python train.py --num_attention_heads=3 --norm_eps=1e-06 --positions="rope" --bias="none" --optimizer="muon_variant" --warmup_steps=20
Each number is 50 + 12 x the weight over its row's rms, rounded and kept within 0 to 99. Layers, rows and columns count from 0. The size before them is the row's rms in percent of the matrix's.

# layer 3 MLP up, 384x96, rms 0.266, rows 177-249, columns 0-95
105:15 55 79 33 56 47 18 46 63 79 46 75 65 43 45 37 56 57 50 46 48 39 55 55 42 51 31 32 54 64 46 48 49 37 73 56 50 46 34 72 60 65 50 65 65 66 51 35 46 51 57 53 61 25 44 52 53 49 45 64 36 52 35 56 51 56 55 40 53 56 39 40 51 63 56 52 43 52 41 50 58 54 53 23 41 64 62 41 33 60 45 39 58 45 56 50
101:65 37 52 59 70 34 40 47 17 70 54 67 40 57 29 38 46 42 63 38 66 53 33 41 26 68 44 61 74 41 53 42 62 47 62 53 50 59 40 61 46 32 63 47 58 58 62 52 32 39 52 55 56 44 60 19 49 46 49 42 42 55 40 63 33 54 31 52 56 49 57 29 63 38 45 49 43 54 49 54 35 51 19 67 53 33 52 55 48 52 38 42 56 56 55 50
091:47 45 72 50 30 11 39 30 29 40 50 54 55 62 44 40 48 30 53 26 61 44 36 56 68 54 43 52 39 53 59 45 46 78 44 51 49 64 46 37 46 62 58 54 47 61 49 39 47 46 65 42 39 51 62 73 41 59 58 39 54 36 53 56 51 44 46 48 64 51 39 40 53 55 63 39 51 47 38 34 59 43 70 58 53 35 34 37 45 75 70 62 41 63 62 72
098:30 42 53 39 44 66 61 53 58 53 65 45 39 61 61 42 65 72 63 52 63 50 54 29 69 52 56 38 26 63 50 48 26 39 50 56 61 73 29 40 41 64 55 30 60 49 46 50 60 41 47 65 39 36 38 24 31 60 51 63 30 64 45 59 50 50 42 63 48 38 48 43 52 57 50 55 66 48 49 57 48 60 51 28 40 70 56 32 26 56 46 39 37 56 46 72
101:57 61 75 64 50 67 58 69 33 73 49 58 44 54 49 39 44 76 56 45 47 44 31 37 54 35 56 68 57 47 50 60 58 30 41 68 50 60 40 48 67 61 66 48 55 65 60 46 62 53 71 48 42 42 34 54 53 48 42 63 40 45 46 67 34 60 64 39 49 45 39 53 58 38 70 46 27 67 60 43 71 67 47 40 52 65 22 51 62 35 50 48 42 59 56 64
094:67 52 31 62 75 51 54 59 48 49 49 52 47 39 40 33 37 15 67 28 29 44 39 51 57 53 50 55 46 42 42 44 35 45 56 54 73 74 55 64 45 68 68 65 68 48 43 50 37 35 67 44 54 52 52 34 44 52 42 57 28 47 45 52 52 46 42 77 47 74 49 43 40 68 35 60 37 47 51 60 55 51 45 37 66 56 52 42 29 54 42 50 50 35 54 68
087:58 57 31 28 38 46 36 60 26 52 45 56 42 47 59 67 49 21 56 31 54 58 53 48 62 39 42 47 49 52 46 63 40 49 51 36 66 53 48 50 53 56 49 62 47 43 63 36 41 45 38 56 55 42 36 24 69 44 75 39 34 47 51 42 46 55 47 42 72 49 62 51 37 51 63 45 50 58 84 48 32 51 36 36 41 37 41 68 34 46 69 40 36 47 21 61
096:59 47 58 42 32 32 53 37 59 32 22 70 43 30 57 55 47 70 54 55 40 52 48 49 38 25 53 46 33 55 69 59 31 62 36 53 36 44 42 53 36 38 56 56 47 65 54 22 45 37 47 56 50 42 43 39 44 37 58 50 41 64 47 32 50 75 44 59 47 52 42 64 41 36 59 27 51 57 37 47 44 82 37 39 63 59 46 47 53 58 56 46 42 75 61 43
102:55 66 56 46 50 43 51 51 58 71 54 52 50 50 59 49 72 48 43 50 61 67 62 50 41 57 48 52 35 65 45 80 33 38 54 63 61 55 67 35 52 54 49 58 81 34 38 41 35 43 34 23 43 41 51 57 37 35 45 38 59 50 43 50 54 39 54 34 28 33 43 49 61 54 43 78 50 47 49 35 45 49 49 38 47 47 58 55 32 44 43 68 58 40 18 73
093:63 46 69 53 47 40 59 58 58 35 32 48 61 57 41 43 89 58 35 40 54 39 42 38 40 50 52 47 47 38 49 55 61 50 51 52 45 55 64 43 40 63 54 56 38 41 35 48 57 56 32 65 48 51 33 67 52 51 48 61 53 34 61 62 63 42 61 62 27 38 41 29 56 66 89 29 57 59 37 52 62 62 43 60 50 66 43 67 39 61 66 59 72 39 53 56
094:47 57 64 42 51 32 59 49 67 47 41 42 47 55 55 74 47 60 53 38 53 60 66 54 51 38 72 59 65 44 40 64 61 60 33 68 41 40 76 41 69 52 33 63 66 46 35 62 50 31 57 58 29 37 41 53 34 35 57 47 30 49 58 43 66 49 48 56 55 31 46 46 55 60 67 63 69 49 51 51 49 72 43 39 44 70 44 52 48 52 41 68 36 46 83 62
094:43 47 42 41 32 34 42 44 47 40 66 55 46 49 32 64 43 42 57 62 38 49 57 56 64 43 40 68 40 48 74 57 53 38 55 59 70 50 49 61 64 59 48 60 56 49 46 61 56 48 67 60 68 45 50 62 79 45 45 42 63 53 39 58 74 51 63 61 61 47 64 66 59 25 43 61 49 24 63 35 62 41 30 44 46 34 65 57 43 43 40 52 45 13 61 36
094:67 41 64 54 44 56 26 49 36 42 64 56 45 53 50 34 46 42 50 62 54 66 45 63 67 64 51 48 52 47 43 44 51 66 48 71 52 37 52 65 56 30 74 64 23 51 51 35 64 54 64 55 52 40 66 60 35 66 45 44 55 51 67 42 36 43 38 55 45 47 38 50 55 65 78 44 40 47 43 28 79 37 58 73 50 50 52 23 58 45 39 44 27 49 57 42
094:45 46 31 42 49 35 54 73 50 63 68 64 24 36 41 62 36 51 47 61 62 73 43 38 71 52 49 53 48 43 58 54 65 59 63 55 68 58 59 60 42 56 48 45 49 26 50 43 51 26 29 56 46 53 56 38 59 70 57 49 56 49 41 52 72 64 46 83 66 66 55 42 38 55 65 26 52 59 44 60 33 42 54 37 65 67 51 59 47 42 62 63 48 40 44 45
102:61 51 38 53 51 57 47 29 39 51 55 32 45 54 58 59 62 48 74 58 58 45 55 41 57 46 40 38 61 30 47 49 36 62 64 55 61 47 46 50 59 40 38 63 58 37 56 57 37 50 62 53 75 62 42 55 63 45 76 61 44 51 80 55 66 77 56 64 49 42 34 57 33 49 36 39 24 59 39 79 53 65 54 60 50 44 41 57 43 25 47 31 54 65 33 47
093:50 47 61 56 28 42 73 44 68 57 61 62 41 39 41 44 69 53 40 38 46 31 37 48 51 51 45 49 25 42 68 43 72 52 77 42 49 61 41 73 49 57 47 60 59 63 35 38 43 44 51 52 32 57 47 60 47 61 56 59 65 59 53 50 52 50 53 42 39 59 28 55 27 51 33 73 40 30 33 60 49 65 35 43 44 59 60 75 45 52 34 57 43 52 71 35
098:48 52 44 40 29 46 54 65 40 56 42 50 62 31 35 47 53 34 40 46 25 54 64 54 48 50 32 50 53 65 54 35 46 63 59 54 53 71 55 56 44 73 29 49 30 51 60 52 44 62 88 48 42 38 51 34 47 44 64 47 28 80 48 50 42 57 40 66 70 55 47 51 50 30 63 22 65 45 68 58 40 45 50 39 50 63 45 44 51 35 45 42 62 51 55 61
080:47 67 43 63 46 49 57 58 44 46 31 32 18 45 57 61 67 65 39 51 45 57 57 38 34 50 47 41 49 66 62 57 62 45 44 42 43 57 31 70 52 49 59 41 61 77 54 56 53 34 51 61 62 36 35 66 63 65 42 33 37 71 54 48 49 59 33 46 54 61 56 31 48 28 46 19 36 50 54 61 49 46 56 54 53 32 29 68 41 37 30 55 54 43 58 59
097:69 44 44 42 42 66 17 40 34 45 55 58 40 63 33 54 45 48 30 54 54 70 44 34 54 48 38 48 39 58 49 51 26 32 58 35 45 45 50 48 52 54 30 42 45 33 67 59 50 45 42 58 67 57 34 34 36 45 47 56 64 50 61 43 47 64 37 48 61 54 35 43 25 60 52 58 64 51 70 50 52 35 57 56 54 47 58 45 45 53 49 24 16 31 33 62
107:57 46 65 35 30 30 53 41 68 63 22 47 56 34 59 39 46 29 69 41 60 44 55 62 58 53 55 44 44 66 46 45 45 52 66 57 45 68 51 55 36 51 41 67 63 64 53 44 61 40 43 32 45 65 37 55 61 49 56 58 60 76 67 56 74 67 61 42 56 76 46 58 42 73 40 50 44 51 72 46 34 36 41 36 47 32 52 54 66 61 55 34 54 43 49 46
099:40 70 68 41 50 54 64 61 59 43 33 49 54 27 49 43 68 32 49 64 30 51 68 28 72 45 46 68 41 67 45 59 34 43 62 36 72 65 42 61 45 48 74 40 49 54 41 58 35 45 62 37 61 58 54 40 48 54 53 51 43 53 65 34 51 41 59 48 61 60 25 47 57 55 54 60 39 36 24 53 56 52 44 44 58 53 62 64 55 55 60 61 67 60 80 54
107:54 54 59 59 53 48 59 45 57 55 44 70 65 36 40 46 57 58 71 51 63 58 37 56 56 41 48 28 53 54 68 40 49 54 44 36 57 37 68 58 55 56 57 53 34 40 70 27 43 27 38 36 60 46 43 68 21 60 63 65 57 48 47 37 42 33 56 32 50 27 59 37 37 51 53 41 78 32 48 47 50 57 37 33 61 44 20 40 48 34 41 59 63 57 50 47
103:47 60 36 30 52 57 56 52 43 61 35 57 62 44 57 51 51 48 46 60 58 58 55 34 55 72 47 48 44 39 62 60 27 35 62 53 39 61 20 38 61 30 46 56 54 57 54 37 46 47 53 35 69 50 31 56 61 52 75 47 75 42 39 30 62 60 33 43 61 43 39 60 58 55 60 30 49 38 78 37 49 58 50 34 48 64 59 59 60 39 34 38 49 46 20 44
106:44 40 45 40 62 29 46 44 42 45 58 52 66 55 50 36 67 63 73 65 58 45 62 59 53 52 48 55 32 42 65 49 51 57 40 22 47 56 58 28 47 26 31 53 61 25 58 41 52 46 48 19 64 40 40 48 38 51 32 39 55 47 61 73 54 46 46 45 41 35 49 50 29 42 25 70 52 40 47 36 51 44 63 59 63 64 64 33 53 50 63 50 41 35 44 35
097:42 67 45 52 34 64 52 46 39 28 58 60 31 36 37 60 72 48 44 72 71 52 36 42 56 59 28 48 54 34 57 63 23 48 56 56 32 60 65 49 60 31 50 69 33 52 36 42 65 40 46 65 43 46 56 39 50 37 69 43 29 48 68 55 51 50 41 55 56 48 40 34 46 65 47 44 54 51 42 51 74 32 42 74 53 65 48 66 57 48 56 61 33 39 42 60
116:56 53 40 47 49 61 55 47 45 40 38 54 60 34 46 55 38 56 61 56 43 49 68 44 56 65 47 62 38 54 46 54 56 46 69 36 59 58 62 62 46 42 58 51 58 49 56 33 45 69 42 41 57 38 67 51 46 44 59 65 80 64 95 57 58 79 40 33 29 55 44 63 51 39 52 51 42 43 70 75 56 58 47 26 63 57 43 33 52 45 64 61 50 67 50 35
111:59 46 59 49 55 38 65 45 56 67 42 53 38 33 46 33 36 45 61 62 51 65 38 59 53 45 55 44 74 84 38 56 53 62 63 39 61 59 45 47 51 71 78 42 33 18 59 47 56 44 37 51 57 36 52 37 48 40 34 66 52 54 41 73 66 72 45 60 60 48 54 57 45 69 59 56 65 51 43 63 51 53 49 44 34 68 64 58 36 52 48 34 28 49 45 57
100:46 52 57 49 43 53 53 55 30 29 47 37 48 53 49 40 50 62 68 46 57 63 63 49 39 46 66 31 57 50 59 68 52 48 38 55 58 28 57 57 50 68 19 50 45 30 41 57 67 53 73 67 45 57 25 54 43 58 31 46 50 45 71 45 55 52 46 63 33 46 40 85 58 33 41 47 27 45 62 37 63 55 51 55 41 40 53 48 44 70 31 41 49 26 49 56
110:65 57 70 58 64 45 46 54 47 42 40 55 47 52 54 36 50 67 53 62 53 57 53 47 51 61 67 46 30 43 68 53 47 54 26 44 53 53 32 28 50 46 59 60 68 46 68 25 53 56 51 49 43 23 56 45 50 50 56 49 67 49 51 50 46 49 53 61 62 45 67 55 35 28 30 50 14 64 48 39 38 30 36 74 33 38 50 43 57 49 51 69 32 58 38 31
109:39 20 47 48 55 67 56 66 42 36 48 33 38 58 43 38 75 47 35 59 58 56 49 42 27 54 40 71 50 40 45 63 43 58 65 47 52 44 34 53 32 65 61 32 56 27 48 46 66 68 53 26 42 42 51 38 49 57 64 56 42 41 34 35 70 41 42 49 74 45 54 46 49 36 51 64 52 43 54 47 42 55 34 62 69 40 55 69 43 30 45 53 50 62 72 44
101:41 58 65 79 60 42 45 55 56 71 37 42 54 64 54 39 40 42 27 41 68 67 32 57 48 63 59 36 52 36 47 55 37 48 39 37 36 41 54 53 61 67 49 81 61 33 22 41 43 47 72 57 54 57 61 59 56 38 52 45 65 54 62 41 29 63 66 46 57 60 34 50 23 44 52 66 57 47 45 58 50 37 71 46 50 61 65 41 41 57 43 47 55 52 37 49
089:43 56 45 49 30 67 32 55 45 53 30 48 57 68 45 21 56 40 59 63 30 45 50 27 33 45 53 51 43 55 67 60 43 55 55 70 51 57 62 59 70 40 63 41 64 51 32 39 55 47 43 64 46 57 51 28 49 44 70 55 41 54 51 44 35 45 55 54 45 64 49 40 49 74 34 19 47 64 22 76 51 55 45 45 69 47 70 51 53 45 48 44 49 49 50 63
108:47 60 52 50 52 66 33 49 54 49 64 52 44 35 58 54 44 69 54 40 40 74 55 36 51 56 49 51 43 34 44 62 47 43 67 50 48 51 34 44 48 38 53 69 76 57 37 29 77 44 60 39 61 41 50 82 43 39 64 50 59 44 36 53 60 46 62 49 62 55 36 40 41 41 55 63 67 52 55 56 54 49 64 21 52 57 57 48 85 73 40 24 42 49 44 42
091:50 43 47 46 55 61 48 65 56 51 63 56 45 42 33 55 72 69 37 34 32 44 67 44 49 48 38 37 43 38 43 35 54 49 56 56 39 64 42 68 48 62 80 56 41 47 70 52 43 33 69 30 65 52 73 60 45 44 58 50 36 57 48 47 66 34 42 32 47 44 39 30 30 45 65 41 52 53 39 49 59 75 43 32 61 45 46 57 17 63 53 50 61 49 52 56
091:52 60 48 62 43 44 48 38 27 44 64 61 41 42 42 48 41 50 49 48 81 63 29 53 34 51 49 48 48 44 66 41 55 58 60 40 67 63 68 39 72 36 43 78 18 44 51 56 62 50 55 45 49 30 35 30 48 50 56 73 41 31 66 54 60 43 46 55 31 58 67 39 43 45 42 43 51 49 30 49 48 64 56 45 49 60 39 49 41 73 54 64 32 61 40 62
095:58 27 48 68 36 68 50 39 52 37 66 67 28 73 51 50 72 59 35 55 35 42 52 37 58 35 30 45 63 40 53 68 52 69 52 64 70 54 55 71 44 43 60 60 63 66 57 40 57 44 63 57 53 48 48 52 44 49 36 59 60 39 62 35 37 42 42 67 33 48 54 53 51 39 70 54 21 51 54 40 45 75 52 61 64 59 56 57 65 40 48 47 50 65 67 42
113:52 64 63 42 70 40 59 50 50 61 55 63 55 36 43 39 59 54 25 61 62 51 24 43 28 75 56 45 44 42 51 48 56 37 36 48 62 81 52 42 49 62 61 71 51 64 36 45 44 47 55 48 43 55 49 63 46 73 38 56 35 65 70 58 48 50 36 63 63 36 47 32 59 44 67 47 58 33 60 44 51 48 27 39 29 36 50 71 50 53 53 36 37 30 44 50
111:58 58 50 44 49 52 35 62 71 50 47 58 28 63 56 68 55 44 50 47 58 62 50 52 39 53 46 70 66 48 67 26 46 40 48 60 50 53 76 39 49 53 48 45 52 71 56 70 61 67 65 58 58 68 40 50 33 47 50 45 62 60 56 78 48 42 55 52 58 49 29 39 31 57 36 50 61 70 59 35 50 42 45 56 35 49 61 31 27 40 52 58 37 82 47 34
076:76 75 45 45 26 63 54 64 65 56 47 34 48 40 43 57 67 42 49 51 33 57 29 48 58 45 68 67 49 41 50 50 37 37 46 55 78 36 30 50 59 62 61 49 47 47 48 51 51 48 53 52 44 40 20 56 34 60 56 64 27 39 63 57 52 30 73 39 56 59 42 54 35 49 38 46 62 42 59 60 44 60 31 54 78 52 61 53 58 45 38 59 65 50 63 51
097:25 66 56 49 43 64 30 60 34 30 24 64 35 53 53 51 47 66 59 66 46 45 43 36 46 52 55 63 51 41 38 56 25 54 40 47 45 41 43 43 54 72 59 52 55 61 54 51 50 66 70 69 54 28 48 47 43 61 55 68 44 33 54 51 51 57 52 64 80 69 48 54 53 43 36 57 71 57 59 69 46 72 37 44 45 40 46 32 48 45 39 54 63 57 31 31
098:69 43 75 32 48 36 35 75 65 51 56 43 39 55 42 47 57 58 38 49 56 54 62 45 49 76 53 50 35 54 32 39 48 45 39 21 50 72 78 55 53 82 56 69 51 34 53 46 54 45 35 44 39 39 44 43 61 66 46 46 57 62 60 44 34 42 64 54 66 50 58 26 52 45 40 42 37 34 40 52 46 43 41 49 50 59 54 30 50 44 26 58 49 36 42 48
101:52 27 53 54 54 51 31 42 39 53 57 68 51 42 46 43 33 18 74 55 56 74 52 42 32 46 33 46 63 45 60 52 30 74 78 33 54 46 67 52 38 29 61 63 72 60 53 35 43 41 48 50 60 48 40 52 49 49 37 30 42 37 60 42 60 43 64 56 61 52 58 60 33 43 48 69 32 51 47 40 57 48 54 53 48 54 40 34 74 49 62 42 57 51 60 52
095:44 46 62 37 67 37 63 25 45 43 52 58 52 40 36 31 67 39 49 45 66 62 57 46 54 34 55 50 35 43 58 48 60 46 48 60 39 49 62 36 69 54 34 54 69 36 46 55 53 81 43 39 38 43 41 39 56 67 32 66 43 43 63 30 48 75 31 52 45 56 38 67 61 45 54 66 50 52 78 57 66 41 40 63 58 46 49 43 54 61 57 70 51 24 45 52
105:83 42 51 69 60 55 53 47 48 48 30 81 25 42 54 50 53 53 66 64 30 69 50 67 32 55 43 44 65 40 38 48 59 59 42 53 52 32 54 35 48 36 51 65 48 62 63 45 57 69 55 45 31 58 61 39 44 51 44 60 38 56 33 63 46 50 70 57 62 52 51 35 26 56 51 58 55 59 32 49 41 43 34 55 49 60 43 67 43 46 32 53 38 73 61 61
103:34 40 55 52 53 49 57 53 43 57 53 47 48 51 37 48 55 56 52 56 50 43 64 51 48 67 44 50 33 71 62 39 38 53 54 53 69 74 36 31 39 44 29 45 52 34 58 49 53 44 48 87 34 68 42 51 46 33 61 57 51 61 61 35 48 48 44 43 38 34 50 69 57 47 62 62 37 54 27 47 31 70 48 39 64 57 65 68 39 73 31 56 46 18 41 50
098:46 46 58 45 65 61 40 32 50 47 36 48 36 53 44 43 70 35 40 40 49 49 44 44 59 29 54 41 46 31 35 29 52 35 25 61 48 59 29 78 54 54 63 44 54 61 53 48 42 43 41 48 61 58 56 61 44 34 70 46 45 62 51 43 48 72 57 38 45 53 44 29 62 53 57 60 52 35 40 48 34 65 31 64 30 55 61 61 36 70 43 37 37 47 81 68
103:44 64 57 55 52 39 48 64 44 58 37 38 51 59 56 49 36 50 64 40 38 47 58 34 24 83 67 57 29 61 66 62 35 46 62 41 37 40 11 41 51 43 49 45 59 38 55 58 45 59 35 53 38 26 47 42 66 53 54 61 52 58 50 64 32 42 48 41 46 40 20 37 49 65 52 66 66 40 48 52 48 44 52 35 28 51 54 52 42 52 56 52 46 75 54 53
110:61 42 45 47 44 56 29 43 50 51 54 33 39 58 49 53 36 76 69 45 37 55 60 62 45 47 24 41 50 59 51 32 68 58 44 70 65 41 22 37 57 56 49 53 58 54 57 52 37 49 41 56 36 61 42 37 42 49 59 53 59 74 58 54 54 42 73 41 22 54 28 52 34 34 48 39 34 59 57 55 56 38 54 32 49 43 36 42 54 55 66 45 15 41 63 52
110:56 58 57 51 72 50 78 40 25 65 46 52 50 33 48 53 58 47 53 36 70 54 40 53 60 60 37 41 42 29 46 87 40 38 47 50 33 70 51 38 50 38 38 44 55 50 66 27 58 43 38 68 35 62 54 55 54 45 62 70 42 72 53 69 36 51 27 59 41 47 31 43 51 42 51 61 55 42 55 42 53 60 64 49 32 29 52 48 56 47 56 62 52 61 48 67
111:45 57 34 72 66 52 76 74 37 57 63 45 49 44 36 62 36 53 59 40 33 71 52 48 62 21 47 72 50 59 52 54 37 54 34 54 63 52 49 42 33 36 45 45 62 50 40 69 59 60 54 41 43 39 45 48 44 51 45 51 44 42 65 59 42 44 63 49 50 43 32 51 48 43 50 74 75 51 73 41 44 61 55 39 53 59 39 55 72 59 46 74 29 50 65 32
097:35 62 46 47 66 49 54 69 41 52 60 63 50 42 48 53 41 31 62 37 66 56 59 30 47 47 53 74 47 71 54 42 44 54 33 72 42 62 39 46 64 57 48 45 49 68 49 63 51 47 65 56 42 59 50 41 60 37 39 58 45 70 57 42 59 44 19 44 54 40 64 79 33 71 56 45 35 64 55 35 36 59 52 53 50 74 55 45 51 56 58 67 61 27 25 49
093:36 43 33 38 38 49 62 48 53 70 50 25 54 62 39 49 41 44 34 50 40 74 44 38 24 59 57 58 54 42 69 41 39 46 42 48 54 56 62 49 61 54 37 43 46 40 35 73 32 53 48 52 37 42 23 39 21 46 55 68 42 50 70 51 61 61 18 61 41 62 48 58 28 56 45 40 51 55 63 43 46 37 32 55 34 60 51 44 59 35 55 40 45 38 48 49
096:48 51 35 36 46 30 65 60 43 35 69 55 55 67 28 29 42 50 45 41 61 46 32 60 27 54 31 51 67 47 56 29 59 42 46 43 68 53 62 59 52 31 54 40 64 39 35 32 35 29 45 71 33 42 47 38 57 42 47 51 63 61 55 63 59 58 63 32 37 55 60 43 39 51 41 36 46 45 69 51 42 44 41 44 46 43 54 48 19 64 41 57 51 53 29 34
102:69 57 46 50 71 31 41 73 44 36 65 58 53 36 71 34 54 58 39 47 36 45 61 58 41 53 34 54 33 48 59 62 43 30 52 86 44 58 27 50 47 62 57 50 51 65 56 46 59 40 62 39 70 45 54 57 70 35 61 61 43 43 39 72 45 40 30 65 58 49 56 51 33 58 44 57 53 50 69 73 31 38 67 57 45 46 67 43 56 50 40 55 47 59 49 41
101:42 57 46 57 57 40 75 42 38 48 35 38 43 53 32 62 48 33 54 41 38 37 62 44 38 80 55 54 50 35 48 49 44 38 64 66 53 50 45 33 46 39 55 56 51 45 36 53 66 39 78 52 40 50 34 36 53 44 48 44 50 67 34 59 72 59 40 65 41 50 54 35 64 79 47 47 47 21 64 56 38 73 55 48 51 67 67 52 38 40 37 38 43 56 50 71
101:29 64 53 57 54 53 50 56 40 38 31 56 50 59 68 30 63 38 63 41 60 45 47 38 34 52 38 44 48 36 29 87 37 52 69 42 51 61 50 56 51 40 44 46 77 73 49 43 53 55 50 42 70 53 44 54 58 36 67 47 65 66 58 59 60 53 37 71 40 66 54 36 77 59 64 56 68 41 39 55 52 64 58 56 62 47 45 38 43 38 63 54 53 71 54 43
101:63 51 61 53 49 57 57 40 35 37 40 50 61 51 58 50 73 55 72 66 63 67 61 38 26 68 59 62 55 33 44 44 41 36 61 58 48 60 63 27 53 49 49 62 43 30 56 47 49 52 24 78 48 43 35 59 76 60 51 69 62 41 67 60 38 51 52 69 49 36 54 70 53 58 55 55 52 57 60 50 66 54 59 33 50 48 70 69 39 58 53 45 51 60 41 30
080:72 74 64 55 33 38 69 57 59 47 51 53 35 55 31 50 58 28 38 68 61 81 53 57 63 72 56 47 57 65 53 50 28 69 27 54 55 53 54 29 39 55 50 52 46 47 40 36 44 52 40 43 59 43 36 34 58 54 48 55 48 64 40 48 48 60 61 21 63 62 58 51 48 60 73 54 70 42 61 64 41 44 49 38 41 47 50 40 58 57 61 72 50 58 48 35
108:50 48 54 52 66 47 61 36 43 63 38 42 48 59 57 23 49 54 45 26 32 57 43 62 61 48 54 28 63 39 74 51 61 47 49 67 64 42 58 57 63 78 57 65 66 44 40 57 54 39 48 48 48 46 41 60 39 61 60 47 54 69 54 50 43 29 39 42 45 53 82 38 62 52 31 57 52 61 67 43 42 40 63 50 35 45 57 45 17 64 52 47 45 42 62 76
095:33 77 54 58 57 25 39 60 61 44 42 24 60 60 49 48 64 51 59 53 60 54 56 65 47 50 56 27 61 68 17 43 33 52 44 41 52 39 34 47 35 47 55 43 69 46 72 70 60 44 57 52 42 26 61 61 63 46 47 38 58 48 42 54 58 48 71 50 40 20 29 30 64 56 56 53 58 44 63 48 44 56 52 54 48 50 52 51 48 42 56 32 35 60 47 38
106:59 58 32 51 50 42 67 50 62 39 62 35 60 57 39 61 48 74 47 62 46 66 39 45 45 25 52 34 46 35 51 71 48 26 37 49 46 41 37 44 40 56 55 54 44 37 41 68 42 63 54 53 69 62 50 69 43 41 44 56 34 71 56 57 60 53 38 50 63 32 68 37 60 59 46 84 69 38 28 37 48 60 53 64 55 59 60 37 52 46 54 78 51 51 53 42
107:49 32 53 62 49 26 58 40 41 48 61 65 70 44 51 38 65 48 72 36 59 50 48 32 47 48 57 40 44 44 56 61 43 66 80 47 60 50 49 49 74 49 57 62 45 50 36 64 34 40 42 45 75 54 17 61 74 31 43 55 59 51 77 57 50 56 40 46 46 43 70 63 51 47 46 53 34 51 45 41 45 48 59 68 58 60 74 49 35 44 51 66 41 61 45 39
098:57 45 49 27 60 29 56 61 68 24 44 47 46 58 61 44 57 46 33 52 51 44 56 59 53 75 54 54 41 47 69 58 45 37 42 46 28 43 59 45 33 39 59 34 42 44 45 15 54 38 57 44 54 56 42 32 37 58 47 41 43 59 25 58 78 63 35 49 56 36 31 50 55 49 69 37 48 37 53 58 16 63 48 49 38 65 61 46 56 59 47 59 52 42 44 49
104:54 51 58 61 56 70 42 46 34 48 38 51 66 51 49 23 43 29 82 37 55 45 36 36 43 55 41 43 35 33 63 56 37 39 64 30 47 58 40 40 57 90 65 42 38 50 51 33 40 30 49 71 72 47 40 63 70 52 49 48 56 61 57 63 68 35 58 58 44 43 54 49 45 63 44 54 52 44 44 51 52 48 46 37 37 60 36 45 63 71 50 54 46 38 58 49
075:60 43 47 50 38 58 40 31 49 69 57 47 46 47 21 50 54 62 47 51 36 47 38 70 69 62 43 41 53 59 69 56 44 40 44 37 61 50 45 60 53 46 52 71 49 47 74 47 53 34 52 43 24 65 48 29 51 76 61 39 44 54 58 62 37 36 45 67 63 73 56 40 36 67 40 32 24 61 44 49 44 64 56 41 61 45 57 63 25 57 45 62 45 61 56 40
091:62 44 72 52 65 52 31 54 42 47 54 52 58 60 45 46 59 43 68 52 72 49 30 53 66 65 50 29 49 68 45 62 54 52 55 17 56 37 58 45 41 22 55 59 55 30 47 31 41 44 60 54 61 44 72 38 37 55 58 51 53 57 75 70 49 57 33 60 20 68 31 49 52 43 55 32 54 56 50 57 45 49 38 56 33 55 54 52 39 59 50 34 63 52 35 38
100:46 52 51 20 72 44 46 33 36 73 66 62 43 32 68 45 49 54 57 58 66 49 66 47 77 37 35 38 23 56 57 52 30 41 44 72 67 52 43 45 50 45 52 55 74 35 50 67 57 36 49 47 72 54 46 60 51 53 56 49 61 43 48 51 61 64 50 48 25 59 52 49 72 48 51 50 64 52 53 34 48 36 58 52 52 43 59 49 63 66 46 21 54 48 49 60
089:41 66 70 36 56 57 49 44 42 43 38 40 44 67 50 47 47 56 54 57 27 54 42 66 47 54 57 63 26 42 59 70 53 52 48 43 47 47 35 56 45 59 53 65 55 49 57 56 45 57 76 44 69 59 76 52 58 61 49 49 39 61 58 61 44 46 69 52 51 56 40 53 40 35 49 30 64 25 32 27 49 64 60 31 62 40 56 80 61 30 54 36 63 37 71 35
094:48 67 48 32 49 42 51 67 52 53 46 50 47 19 25 53 65 76 54 70 37 49 64 54 40 51 45 66 43 54 66 51 56 64 44 57 48 34 48 41 50 52 44 65 70 60 66 39 59 53 51 43 49 43 27 65 38 38 38 36 64 50 57 63 27 33 68 57 39 50 48 37 59 49 70 48 46 52 36 44 56 60 65 48 65 53 35 36 56 45 82 30 50 44 37 56
092:43 52 36 65 36 58 62 45 25 28 53 34 51 49 53 36 46 29 54 55 28 40 63 39 69 58 35 29 44 53 70 72 42 64 71 44 56 57 61 65 67 43 72 68 31 39 56 49 53 37 38 57 54 37 51 44 71 73 57 52 57 58 42 50 46 40 41 59 62 48 56 73 44 27 51 49 37 57 65 61 58 65 47 45 53 53 49 59 45 35 45 42 31 49 48 61
098:54 55 51 56 78 47 52 49 63 48 44 48 60 61 61 39 24 50 51 53 53 38 55 44 68 52 35 54 44 50 56 76 51 42 65 47 48 47 51 43 60 33 59 72 50 47 33 11 61 48 59 56 34 50 30 62 56 43 43 61 28 25 75 55 56 62 69 40 55 38 57 48 65 43 82 53 51 65 58 63 56 51 70 41 56 60 38 58 47 41 42 51 37 50 67 45
103:48 34 43 45 40 44 48 61 48 53 58 74 51 43 53 42 51 25 56 73 48 54 43 58 58 35 60 51 29 55 41 37 47 62 46 49 60 35 62 39 69 39 56 69 59 34 43 77 46 51 43 55 64 58 70 73 62 53 78 44 38 31 60 52 69 55 50 39 47 37 62 60 67 65 63 58 52 42 64 58 42 44 47 41 76 33 65 49 35 64 49 63 47 41 53 31
097:40 49 33 22 55 53 24 56 81 50 34 67 51 42 54 70 51 47 38 31 55 48 76 46 37 60 48 45 44 50 53 20 34 29 53 52 37 53 47 64 62 74 49 48 43 39 38 40 63 51 56 45 56 65 47 50 32 46 43 35 43 50 52 46 39 42 40 55 51 60 32 38 57 41 55 54 59 52 47 35 37 58 43 16 44 29 37 51 51 72 46 51 56 52 43 56